config.yaml
num_hidden_layers: 15
hidden_size: 512
num_attention_heads: 4
num_key_value_heads: 4
head_dim: 128
intermediate_size: 1344
vocab_size: 8192
hidden_act: "swiglu"
norm: "rmsnorm"
norm_place: "pre"
norm_eps: 1e-05
positions: "rope"
rope_theta: 10000.0
rope_fraction: 1.0
qk_norm: true
attn_scale: 0.0884
bias: "none"
tie_word_embeddings: false
parallel_block: true
init: "uniform"
init_std_qkv: 0.02
init_std_o: 0.00364
init_std_up: 0.02
init_std_down: 0.00225
optimizer: "adamw"
learning_rate: 0.00115
beta1: 0.95
beta2: 0.98
weight_decay: 0.19
lr_head: 0.00874
warmup_steps: 308
schedule: "wsd"
decay_fraction: 0.689
decay_shape: "sqrt"
final_lr_fraction: 0.1
batch_tokens: 262144
max_seq_len: 1024
doc_mask: false
train_tokens: 1173000000
max_steps: 4475
dataset: "wikipedia_en"
Each number is 128 + 24 x the weight over its row's rms, rounded and kept within 0 to 255. Layers, rows and columns count from 0. Numbers have three digits each. The size before them is the row's rms in percent of the matrix's.

# layer 8 MLP up, 1344x512, rms 0.0353, rows 1283-1343, columns 256-319
098:138152097149097143143221096107131180132128114144129113145146131134100158080104134060142102151142159104115148101126108139166109110105133117147163120113159126144137124136101114140102124095148146
104:137116121184097132125130091173121136127138089126152140122116125163108126124152129094172151151140093095119157154146140116100121165067167140142168108144142107139148152169156074119099148131108096
096:106149130147098141128139124162100106119143097126130143116168160159120135136104149065145094158098108142152149182121173145142143172083136113120143138115117183107132096133159100134137140147100108
098:119132131135148093080106096174116115132147091172115113144140130132146091154132115122152153094195085114130121124147120159131119142120212096128189157108101125144116126149128167128138101102136146
097:102143115182169072119106087126090091149147118140130165157157082133137082123099135141156166186141105138145121105134115156096115128151150108161135111147113127144116130134134086100142145156123126
100:105108096135100124101120160150144123086150148117132103114065124154123138135148124157144102169117120144099128141145116104130127158148152111148136128157126153131114148102157151118121134121113149
101:155068081143153146107146112073112110137111123169092143178149121157105134146127140104158177173143143098110120063095125161180122167118128115119135162116134138124137097119106100074114134124145161
101:129140095154081124145111140105104123093127109156122112110137137161110169128131087134157109142166162109159192178161156115107132115137137091136150122098191121121156106108153183158065141096158123
100:146082140111135168094128086149130138145114155081113153130124115139091109088116131162142125118122156127112142127121173102145122148153092133089061155120101141127129101111128126173147120169110142
097:143116153131187121102125138113153160136147115086139158135202093143125149133143100113101155139139095114121095117143123150111114096184137098156090142109125140094149131093150144112139133143085155
091:135149160125151166145201137131128163084110102096138087140102129084164181134136130153118108121116136095144137125139106122128125123090108120135114084127170093126141116102127135152101111141102176
092:151114152152152140086120126123135116164133133117136145158098121182154149111134111107125130128105094146090083113104143117136123090117128107156110123147156155140133165112140050159127140147075108
104:132086164145152143148136124138139148097114139140130101115098140084125109124151153160135150074126127134126118104123169101106120109151157147113113124154128123112129114152100121161141128092109168
101:155107122152151087070147097133146144115151124106143127148146080157116144127116066139156140140138135114125121129154100155082143128142150161111138130125172113157150129152142115094101100173152151
102:113174172140112095126123164115134117098104148147149143197086119111127172207107073157183139137075106119124151127064121135133132146078150123169147161188145104169100148121079172087106140134121101
102:132121111100114119111104076178111109084151066157115106141137146123135120153105159101145132129154148166075142123174096130106125143114128107112117130089135109139124126120161102123131138128138119
098:120165147112133162128164150137134128135141145090115103113110106139169134114101134114094161110109090129109155147103132119086129130108118145134121118119125116155144149107153116121132115134115109
100:111119113133113133133120087086092145156069140148129128174154162124141131144085125137141131137129134141179135158160122151190109105106075121161076101115137154121140101129085127139157146135114096
093:142146126117135141120116181119115101118141113102140153106115129138091085126117138135123090127138085129118156109079133121104169153090103118056125127149111126110148116130186118111118106123145092
100:121137143107089099156132144136133163129126126118149114162144146138132153152107137158135111164122153101125120127126150168142114172128136174129107100134136148178121156108172163148111104105168114
105:120120114126107152176068137126127121145111112084097162122122087126104120104138127151167127076102164183119141106135119101130113104134146106123122093132138132144129087098131150121077095133052130
106:126140158144130137174141106135139119116082163168125134165117145151163093109136164185150101113149112140159156131090140082133148139098088122126142151136109113184151141118091116120113136113110112
101:149189107160121131078104112137124158111087136079156182100129124173105107087128141152174134097145075090153126116151072125109153159109116121114133152158123115115106155150134090153093127116176154
103:148108164112139122133188137117140122111130137150105137155160122133150124129102148145083106117149097120136148124136129118111133100148154136146098131100127122131112138168139137104154148124117165
098:092167136113141086121128082143161072121164097150122169083148150143092170103142112163139131102139127087134082106180116130108105125146131172164168140122119130081111092150109104096095152094125139
091:127132148126128103138109138094099149110141121153113140129141135127161156123100082155100131106092147131133129133122107118136107082117113173143123120130104145144118114079136166111125130120093120
102:121108116164127130167146126087131151153090142084136164151135097092116105135120102091126121106128153151137097125150191165133130121094104112145125122124142117141119134145107148129146134176156077
100:115133139104165115142140133115183119095138114103120125145072140147122149130116092174127146146145095119126108131136159160055116127138130108150133158107157093113138116126098116145161127118099093
097:078148143116134155130099154116148129110137092141159120169100154144135061104081131135088129116115139157148149135130118097118123111130116164149179134129116133152112111089123131117160150163122096
102:144095128143152142100126168128085159168099112126137087094146124117130186138148144125129075106096150109109167106115179091101114136103107124133134117125146110144125108115157098116115144147114097
098:137133063121101097135154143117173123106136129062123138125168070127140100115136101155170133089126131114073108106140147135074109128081148152130110153125140112133161180186169167106124134184136103
102:176124126126175134128159143105113151112133127108147133166143163084106112111091113143146143108153143125134092113148110172131114100127129135140135102094138093120055119158126147128176125096113146
104:138144157095102113092128126115177089128151135151147120113129161169115116098100127162103135083147128149120087146103156143110127118125147149147128131144142111140143099157123106073121168090132113
087:112166103117149152112161170135122104100121112117176127108138157183168106088116109154128126096100118112106174144124138092136115139152123128166141173152116116120129155123141152117119118100145113
100:127116124154106124104098116126128110145143091110121075154125110138124129107105084124149146148139112130152126110184136165115120177153134137119164118093112143134135144152140127136129087126121116
089:095113136149142110141095152177184116129117139167110158114126168118106122094138096114150124127141096138104121145171099112139158181139146097120110147144125200141162185113145134083134101128160107
103:099164122132119136135104080149135108162143139122149144159143148132129166151120133084118139145104127138121183103156097107112116134116199103160097136136088161094134130096133117128117202137127099
102:112101154144129140131108086124121137122152134124135095188123160150098118102129107133118106145091116162152174157153142104112138143117144120138128083150099089115121096179143137147133112083158161
100:142118151125099144175122091109095135151143116151135137096146158145149110124113136124098100167137144093126172116100160093131121117150114193096147085127129149170106114127122129156173154091109123
103:142129115104150116138147133125142120131108114172114121120135138171162138124160116072096112156162125105137136101111156130138152121134131086102118105093141115096078074161088115182120126160124101
101:133160146141165107106109121131137156092137137125156145142157130131122108118107097111142085140090102151112195108143128100151130135119182099104115109167111149126142120133095128112121136141108125
103:140114089115122108107139106126151113126151118082124173145115107140168155131105132098173155142149164171075105151109145171124148133146096104132139078116123102129120130102132071145115152158121118
084:128144135149100152112122112135137096128183115110139138181155113156158137084125127129118146169108109121042117130130175123133109130104085102139097131120140147160150141100153140115160107104139119
105:143107126107137154158117123148149141125144142107144071088123105094130123187141164116116078101086132115140123130146108103140140093133126130116116119148178183147182092109108113141142172156086159
103:123134133120123127148118162101128111143111145116145124143144122146080155133157130103120130128090097109164155120130137156120114154111134150156085096079124183144129147179162130075132177085096136
099:085135074106120106141122160113107100131151129122113082148119160157152130135114134127130149150160129127121125108090154155124130118114126085113131117122134097139118145155131147140162101158149125
101:132136087091143125131158104144170144123134170115160119111110152150116137118128124126149118134117127121106139148125145133153124128147179084130095149151174102119126154138145185157087107144108135
097:079129129139160102125105125104146085118099106189102130186189101113128184099097095101132158146191131126154104113167115115139125079131102143098121138111134135128103131111131126166134140129142176
097:093165151110179099105125142103109151141105150166157149115135103120128114126197090119091115137169103099131148132112132124122134085120147125149120128151109109116140113108145159092129149124131144
098:070162096130148123159156121124128101152138111118101109171144145093173135115137123152067101130170135150104149100156142132102118141102179107099128137118122137125165133143126137068139144114167141
103:128112157137201094100156139106123160109136156089111155141109133115140148154097115106108117099128095117115128136149141128130147145129127179120105128179115110155135101102122149070187111117130093
100:091160107108124145088158111098146110118131164143139133103127149115145132141117141099142133145127102124161150134115142136122112126059124164116136124165139158091115136141166112143136104105140111
112:148121126127100134164168120117164119142113105110125142101174185141135107146144141119133134121122147107125160072163174085151134138146140146149111144145132141135139133112108156139064122074106151
085:132122112101154117156104137126133124137160156115136122119097097117124112146102147167165095120105164164143136222147151149103145120150121160122121142137159135139108142127136139111083147105136125
100:105102125131131108167144134120113147125142116148127118139121141162104157139112157105127160167121120097147152151127105171172099140142109096156156126099105124117146118135144125115126084138109112
097:114165095126100119105149094118181117122174123132112154100079141148141147105137142143129122107151121158114151073135107140119122159106118119175166149130132142138147146147171138146123117129142101
093:142165168146108130125132161129108135154146115161110137115172139137139127105099079139148163106126124142125176135063152114122142156118147131121132116112101114112099144110179108111147137139140117
103:112146144107067159108149117112122145123115149111109136155136111105119122140112156137098092153109125166129138152138140123166126122106094108114102139054121115146130118109096117091130151094160140
104:149117120115112079073135101129127116142161076132114115150108134151156070119141065122163097121146151148146136128115103162125135166106129105148148122087119114176095118123083184144142169071137141
095:109129136159115147165125135142148120126098102140111151147199131128113144127168140117104126087125116143160132094124139139153131126105149097120091135106157144152147071092117132104120103133144130
102:150124116110145130110160093146103122115139110121103164117130158125130145114123105150127141113123142163147122131127126112167150076147088156116098151105134131135147151126119103157163155136127156
# layer 8 MLP down (transposed), 1344x512, rms 0.0337, rows 1283-1343, columns 256-319
108:140124121131118107109106141135137112150130127142134125129157140129127121124091131124127100119124148123121123134128140114093255119149144137011118100170116146145152105122108123103100132128114102
103:150104158106130130142119148136108130158105162087136099160128152117139135145145154124148124108100115115166141094162084141127138151112121123143131130083119150131112156114142088166116112147083122
096:128147139149126156126125132125133121136149123160154092119201093138136153102127147120127146124109160114151140109142150125082206109116143105074114163127148146124117127098151117086139134136120093
096:144130107130119140120087122127099156151110135145145079106119121174125147117110127114108168094127144144164110163144128133110109131131128098166126129124133169121145126126113146147129126123094125
096:161111119131163185139113139177094154090156130129123126133150181128137145164123146149136115097122152161121121158152133094136187072116131170049098145125191134115125112114134173122088172157182105
100:124164077171136154139144116116092149178092116130179179143104106141147136158142120104145154138158141171121168126183095133128162095116139127146072062123143171071077121136130121092103132159093153
104:140133107115134133116128104110149120114096101123122168154161105173174133132123101102170149152175169102127156087154162159121154125144121092124103112092152152158107126088125112107133111061100160
100:113115123173106106153091091130175162144165157086116154144102132140098128115142119092106120131144127148082113100117087155156108146124125107147112124095128134125109079128142143180145175121093083
101:164112137127161094142107120155161149128158118102120112122034127118108108116135137144156115125110127132153081128119143151112210105139104150079103113132110166075151113125108106123147125131132134
097:127111113123135099125128152173125107190156131133103088121105137155113123147087109176140067130167114125092106126107107159137158116127130133113109151141135147141149138140112087158136123109149118
090:143112140084082151152160161128162110128165129111156124129089127138129160122143126099127121154167101128124146107129143109103039123115104117163151106095108150072115105104142141163144145109115105
096:112121095150176112120142097121122085128116114137110165142102149111074147125148159111133125119131138138129141122109129138128162154117092113098129139121088143138167133165116123144101087117116126
105:127144131141129144137101108103129157127125151106182100132152133127176109184147141107139099120096117121140171146081141122119174158122118074119112123137111124134100168125118101097097122098129124
099:114109149124158073123138103154128117120100107143161150090178146095091108134084136146145147112124093112148157121134061124156093172146128182160137137137111098142098149116080111116147086139123131
103:133125112144150173093086156138188103101159061115129126112129133087131157130106126131120103129134134125158128089124094130101152115131084125064075091124111105130150126142135125117118176118125150
103:121102084108175133138112104137132117106110120105057093096100131156128148152102128150133111125145116131109077117146104117157244148129116115113081139147129120102146083138108117140137121152110125
101:119100144150123098179156141128085120121128122127130162138111146115123123134107143136098119133095175164091131136088099113096081120092112107161135133093117111177136106091126128122173122103151099
094:096105118132116140145179139129136085140108124137151094123067133148146150129094113119158079154089143159134084156121093127136059096124165100199124100129138124124145112122136089138126122191117168
089:134088116156115121118122116146156123144149139130110158117145138117122117179103140148139101115124117130134134127117107116140127125106132130102142082111166140149103112083151117109168116148148141
102:107105147157090090161116121115131125118139125153137074110124124164146149118093117140119144148149139085148117137082133184134166119115133166176140104152099117091098086097145117097142106158117131
105:103149118103128111125094106152136127122095138144126115127088131144145106133144131129115087074087105128129116156129126101101177106117138097091111138164093161131094142081083134116128089112141136
105:121137148128151133132136160136144118137122112152117111145096096114166116111113155159086154071120107127152150135060136088143183102099118167082117132151129178159151147127110144160140173117116082
101:142128115119087149110108142140097152134139148097150089116141124130121135111146112102143117189130157115160148112142131137165081103083126172139119150126086127156133121130108114123161126137124166
105:109133130117128113101166153113116128119160115150088154119116106130176135139116133152138133087150127156158149101069107130105058152183138099216160189115127108170124138117153107124103087126145146
096:098077123116105132078136130155135159143155100147103108142151102118133082127155144125130147178144087150104119135151130102105151107136101116098141151146122091163087112134108143102160106098130129
096:120147171123142116117112132116099113124100114146129146101121133153123129131092126149164151099108173134107121120115112105134200125115091137122129167115158104105117125096099149163110133139119097
101:145104130148133102122111125103111124149116141129153105153093147167087133081142103154164100123114112121100152157131136059126128134140122076130134117133159134177134108118144119120105118180186148
099:112112111150129125091123093137157176096077126173151127157120113139147121105103117131166162140105122096103097136081115117139152133133116155115096127150135143159118103147113101143087102124153133
091:070162095165096162142114130143102095111109135129142103137153119138183124126108131113150146185118160134145158126105127106134161129147119063118150153152114119102100151111090142135093143146093116
100:137119136141129168085086162108112116093129095097140060143082152115138123134154167135141096129187145126076113116158134115121148121126130127148141122070107135142140107114126049122162107160181114
096:144145108134157049134170088134155119137120176113105119128141135159139151176148110097144146134091105154118098129096135160114194103126103115104190102135098101120130087142131159169167140107160103
103:145100193065116108137141129123091148131104146134085130150094147109096105105101128146171133122152137107174168141111140131156131110136109141098141135102141140158136126137141122085113165144164097
105:103150148112097136148124146132096127089147151111119102120118135109159147131137113097130133110084142108124157155110126146115097080108159105160117141119125120146146120097107118128134107109112171
088:220152148130125142138123162094105167154141119151122115170087124134119114140111143151096129145096127113100052094104139170153180114140095140105123147109133108134132134134103105155148107119120118
099:140126189136100123174131140122125112136136128134152168159143130079122148118155123089106141114146146146103134171142115093098061129148114142211105158120157173101128154134117146136132132110124160
093:094135172144163087151139160153145083107114148137145138105136143144144166106099082109115168142107120124087188101120132147092174133104100081114089107169115120138178160130095107129129072130167132
104:135098128189150088147140143142098124119141080135119142126172155106118118179155117097132097141088089114149105115136103181113032144111159128175115176137120138150109172139113064118127111123126122
103:100102129118104133121095137087112132117128106132161129133158116130102136152140101155121140134138149118104114140182110151159108138122131136138097069123084146092120136124093096165168098217119133
100:110113107128092137136082135119139127118117072109162149149159122129109168147121136116115133193122170125089131149085131133129127118139125150160108120125155151140156068129086080148088104122139115
103:077114107152148146100100126149153122108113144114108149125102153146112089149153130125116149147134081053146075112121136095153114127138115130102156093103119149120150198166139122098146146131129164
104:141128158136137144141112145114140125101115186135112164137117105156115150121112135127103105125111132093134115127127111129074134130130122150117117133137164109137118122110114135108123133087108139
105:114137119155116092121123121089146135140119123110139101100104153145143124153142141172175102145136180170086154125153163134146163157159104094122143095092103106107081144102093152161118121116135133
088:116138149085119150127119112157155166123115123134126113145126097176119138123134130127098119143162117128135101117113110123166240129083066113089110191120106143138147125074138126137133100105126134
105:127101141087129154130121128128135155124132133099118122106124151141091120148141171122102075114105142130119137139150127082125045116128135109173097126115145125133144101075120120116105137137114157
102:108135133108120114144098130117129122145149120109112134105130118142100090128108116156162094150135121127131130141146084140095101113133174135164113085152160164073158115132107106144168133094103141
100:137162142160112114126131085144123106134099157179162095131160147107139128154150162133126097141108189115139120146096170112152081136138131116119111106123110123123114135144120114125157102127110130
101:168125129170161136125135113114116118102130109093143113147149103097157120096115140121095141077132121115140132129112102127122092143114115122158154145110159133149105139103109140115141117144147137
097:130127109105108120142156115108118141139092123128143152110151086155110122143133127124154138106131121169148122155109162135128146118082105119115133084135139111079160106109101131130158144123167127
099:126115150110157074131144162126123097098143063143110134107100165092137139133103093139154136168161100116132125122112101131171102097155121105128094145109145097108166103130136123127132128102120110
097:130143094123065130144109107114101115101095116131073149117144099122131168129070118154178157136140123164138133114079124133084110137115094137126115140153126095134142132163123131110155136130111141
103:164139143113118145165116133096119142122136145146111107084092145129125154153154151133133103130117105089157130135136116099079100146111166120123114137103123135178102152170103121167170141122128138
100:099131111087149122133129140128119168144175149153098141136116134112159103146109156137119117136123099160131162134087095118106166124104102127149141107103157133136147109136144153139172125154112171
098:129135134112115113135156121153134088118137132146116135146126125150123133135128082117161123133142148109120126130106121150133255138159095105127123124149115123125139110147134128126126116130129132
088:130127086107117084135148124140154121110113078179139124125121121132135150153162119122097107119112132128127101137131108148120097117161157131154110103146146125047119159137132169083095114160140149
107:098145139147116127128155119130146134148128135133122115119089139140129139122097117119149106098109146153139186152151109152123049151156104129255124163135122145142119127132130170125087139125101117
097:129138090096102148167118115151121115126139109136097097123115160092155163143120137099124132174174131125109186124176139144125065156113117135143134156120170137146119105142153127128071140154118116
096:109140138106129083126138161088103122103125132113103144128141079089139096076093092142118140118119095142114128157098155111104096204126112139122162127153125120153140098107156123133147124150083099
104:115137126148145133107132124132099167134136097090126100128131110140120114156132140140127109114148103126120111142127135163112092063143114143132124150142159133135130079099109102099144151125123124
101:150097104069147144092142151127149165143152128163150130128154161131143134172145158105108142170113114158106101145140140101158147143111110080109165106100151124162139124110094132090105107103154099
096:123121116135159154140109117165112110116134119128172149144138152103144117122075154132115084127101130170132164121149120122131181097098143095107178127143145107148160113131083114135126127097117108
102:104129134121099077133108121136146118104127110080114189125101168128101117114156122125118132169125126125120150143147128118150147180164127133083156103130102147143118113132166133144106125076121175
# layer 8 MLP gate, 1344x512, rms 0.0365, rows 1284-1343, columns 256-319
103:132115131125151133141159092135100136169121122127089106121127090137131106106096101135102104147103140166127128176130108128156123102077114145160141126120125148175098151072118154161089127127085121
096:124112147107121130132109116147123163128149103171117109099073150108135119127130176123149102126134129097154114138118102108136115152140143074138180121124149139163120099108095112150144121138132117
098:160116094158114137096097116142145179116155137149119081161081109148110101095148152123120142109153120144168125159157126151148133136166125148131146144136152139160094120122103124094108126096119190
102:167130119143136163116150141177129124110142126145126159126162136137110142120093099138099137111132123132133115124088148125140108145150155114099112125114114080135149137075116126109106143123094103
100:092144150143123085081088139089060093137176150143130108131109146114141104150143179175125173110138131084123128143145155177159115107132122121163155166131129127137116137095117138102138169124159154
104:130120116099094108130125072160136165111099140139128169119158116141175157153109159135140168152161121099139105168139096114142114139145097146131116146154112096123134120131128161113112148113090108
103:104097097098104189186145150117105124119126107121130105139112159155095146117180168149132107101134138139123166129138073150129109118130130133136116120099131124152111101168104140094103102119148159
101:149149146134078097104160105140141176141137106121116098102148150172152198101159096092108128109160126131130126069120164112164122141103119103123150162139131171079096149111069127132118162149113125
097:136104096137141082091154153125183136087142102127146101162115153144150121110105124121126121132106128131108099177131053090119139113157133165140189167091142139131132117122096123095103134127125133
087:153119122116113122147133124115163118128139118118151125113090140151137137156144148098139142135172103131075142129129138134146104114128121131164126169102074143098124122092120131154126180123124092
094:119134082133158104146154131122094089103150087124152108111138097129136133130140150144137143171164184141132135144116100165185128157107128092113122145106091108155144126156108138086097109107155084
103:158091156142124127134129134108118110068117112057122135153066132113155146117164145108123109103113171112150123127112043108133111116144133090109114131106135155106154167117091126157154166160121124
098:142148120111196165132158150098113150132114127102099121140120120141127123092161128088107142106116106161127127121129107100111146122124143062130106114095174122124148164150153136133095124141106150
110:107094105128140162147128117073155068118103092118129171138138139141098099138161185151114119130144082111120140093135108055101138085144112163117089111135155160120130089176118116161118132143123108
101:090076117136146145116162128145132157132112124119152122106155108119139135106087143097132157140118103141109139104095111105150098113132132096148112165105121143118168133122132134123141119126155108
103:151112149147110119137139115124100130120174102132152156160106133091122127113152080124142126150124153115092110089145098169090101126148101174157128168136141127158153112103152128160093143095117116
091:110094110093119171133143134157118110147153120101142129116080106111163131154119154109137071178106132142121135132139103133114129079121155112139174076130169163135175138150128086195163157168133177
089:166181137135149137091142141108132116115122092119135109124130160137114140074141118128153143107143117139121125117068137128090110121134121105125100138151118106085180197151114130138138147105115111
103:160117098126120110119124097086107134095155114157132153139107163078146082125106067084136133129151136128124149137120113163169100133098088090155159125066142132106089151200104134147092109134123164
107:088107116126121126139178168126102117114111118141130093132123139109157100108128119160115127127123112158143127101112154145124129144108132111147152151110149129155147140112104122135077118146179129
101:109132171135080144158154131094141156174127140132172065127134134112140126135121109139143120138113114126164125100118129100086088154130139133137158084143097093142111135154100168084095124105163125
101:143143125166146126126147131094126132113067081097094112130127118156121150115135161089074141106117162132134115121078171134137129135117115128125112112129133138185102143136145100121091137152139116
103:091097095130110148120102156166140123118115126128164092152105126139134108129139090151111126126155133105145100136101143136157140110121137107135105105156151120184153134099088128144128110129134136
104:153154176129119091106094156155149114163118126058164132125133142131141076128158127152103120085162170139083095134107158165110123135139102092147109131141111102118135159096116142114132138134138115
091:123148139118098097111132119109131123138143108073158107130136143122125101143097143127131130117104160135096130107127114151146118114103088117130130119135124127137116135088079067155127132138138150
101:183091135126102109141150132133125179142102105164140164178120141116101141114105106061149124151118146099148118168141103099145130114133133116119099146105158152137104177174129133158151120171098126
100:099144057163150128121157141146144112102123150119119114126106158114123097094141139098146180070119112108143122119132127116131139159131116138128152154089140134104129169124128164125095131098155128
095:092146100116157154129138127150162130117162080149127124133130152145112128143109119100118141132110155142140140083110157114087126140142116098148172148149124124158115123112109125165106157172135168
101:147152104166106105073128131128120127126176122177161140151162151099104165152111136159141085101148163120091122155151143152107122131175128097142106123112135094169132166154114126141099135089117119
091:146088086141111151109141097112121149117118084119139156157132129125190145100125152192135114092158150110137112154190093125153113112147113144150104138120173119120121134117129149098124159116168123
101:109149138073169152111171150113133104108171092087122104128148120117148150168139099131109062107096096162106117118154133115121112095122096110121123137121173159115137099116107140100137098121148088
107:125120119148097120163112130143146087117105145170116164111118132130116103108130093113121104146143141123108122157143111090119138153121150101148106131177158109137133134156086112123133105143110132
090:179129166093125117131129136100139203138145114140125103185134103116109124141115162138107127123109156113132087133113124189154116119113074132105132102092134158144102124105119106137120115104139131
099:135135108105116124122133141121088145102125130094118141129161119074097109103137144140092077122087148121099110139116123097102133106118152169123113106177092133120162141129103147125131150139144114
084:113099116119107151109123116160172149124130108160087146134087155121123106154145114152116088129097149131139086116150107105137136112111154121136148097126113136130131155106101158110127138139162160
111:190130102170126126162129166129133154115083087103137120121131135062136167139130097094091087140140142085113096127134101086117125129119140130126083139123131150161134148161109111113113114137108124
100:138111132118123148118174139181111159124103115074150102125112130141152115109158137127087134148122106125169128132105103095157124131107134134126140163112144123132113116145120070127081130116099133
100:100125140149126129134088151199109175108094077163137166128148143175108131107135122161115110131113123090140107150154130118115097155109089108153125148099124112127134116105127113141152120114147146
103:128118129075112112151118145095160121134137098168128091092126112114123142119144164126119104115144175156129140117143107109130119129137091114133112165122164096142124120106149099129146113117142161
102:114122169137137102153160116117134162101097118125139168127158098128132131150125143074147110082117188117137091174133111151090095130135071143110108118132131086144121118099089119102066148135131128
104:133128141099119141098172134096124114126094150107160091116143104142133127119132098112140146098156087098149110114123161172129112130075130146117111138129132103110147106087131105123130154159106150
084:141107167083166111111151084137112162138112142135155098139129073128124141154135120112123134162136124125147122151121101120171124150069121132111089143126089103148126146145115129154083129113131091
101:108115195085107129131108127111161127110130106103146102146109120117150136145126131148142117146149135092109132143167122150152101116115145121176153102137153121118103113128080104106130083150139090
105:155108107102154114142110136105076108095128109103138168113113101105101158097135111176106105143124099088100140147151111128144127136132102155145118156119135118159179110112120105133114178127126115
098:163143117092129170109114124078088140137158118158158166151108142133171128119135091097162189126123148103169138159114123161145143120145120121146127108078132136134146154142143117156097127113158105
101:157128166095146132098164082116130148112177110144149080132089113088185108107133125143133106133108145122160118139154123116155108145150094091131106102116110114119140081087128151129127125157076205
098:099129136131134125094121108158080119129174134096113139151103119110130131088148118126110170163121102122087132124109094138165102143106142073140101136110134124143118158130169130141138155077168166
096:099120108140081089125121165094142161129107114158156123149132096082135132086092154118092136116095078095152119140109132088099130119107130137157144156122072142145129151211133111170119159128122159
101:115115132082133097115162121107157125066101134108108103099111133127114090132152110123109069092126103137078120113142130114124127138134103135135128140135152126159142101085110118140099151111123110
106:107148095122131112110126102138128080144128113123144154124119141137147145066145128151137133140149103137082113120138116140187123102130104134155149156142161120128140154099119152088122108099127092
100:118119069149149112114126109144096161147138151143137170121180157090131122128144132149153158134176171093072101082060145129132097095161149139157147113131166135164121144162113132126136173155170059
107:125082144135135142147147126136108105183109107129150176112161146143145163119101081118139172119144137152121124123107154099135158098180152092146100086128128136155137105134109120113098105152097131
082:115130152124139164129133096129168119126152150117141150145124115129143112115091132163133113121124126129138103154140122117103135154063057159149097165108133130138142109107139108158100117130118105
096:095134165114127154160155116134147133104164116165142099133088105112189156116115150116158084070122122156077126141179096121134128105098084181145147164168142155134127158106114140131069108069137158
097:156151116087142124150128128122121128167124098123146081083089124149144141108097118144163122150137164132094089158112117142186124125143149118140098100087128112156166106115107122120113128124113128
090:154125141108096166127155134139112118120152131136138083130149156137108139155126159150132092088145111094084133126138144122125129116095118117134144143143080130153188153141149136123129148151141157
106:098140140105137069121147076106137109122142100112097194137126172101124150115126101147149107152107084147121092135105087160152110148162133109135115141153138109146128149148123108091147111148140092
103:116121133136113139111130174118151128141159111123145146151198162109140137110121140141149157132180098145162139131107149108127108145133177109139144090141168101127126131123075056132117132133135141
086:122097110125083145148134155132160111112197120105129145142117117108145124165083125151144091148134121118177147125213112149128133143116096152136153116138121136146181146139109115115120154168133128
106:130171153123129146140153146145112167137136115073141047128125126112114130074173149096117139115077130122138111103144125114134128119099130142139083145094151113132121143118075189142080155133107112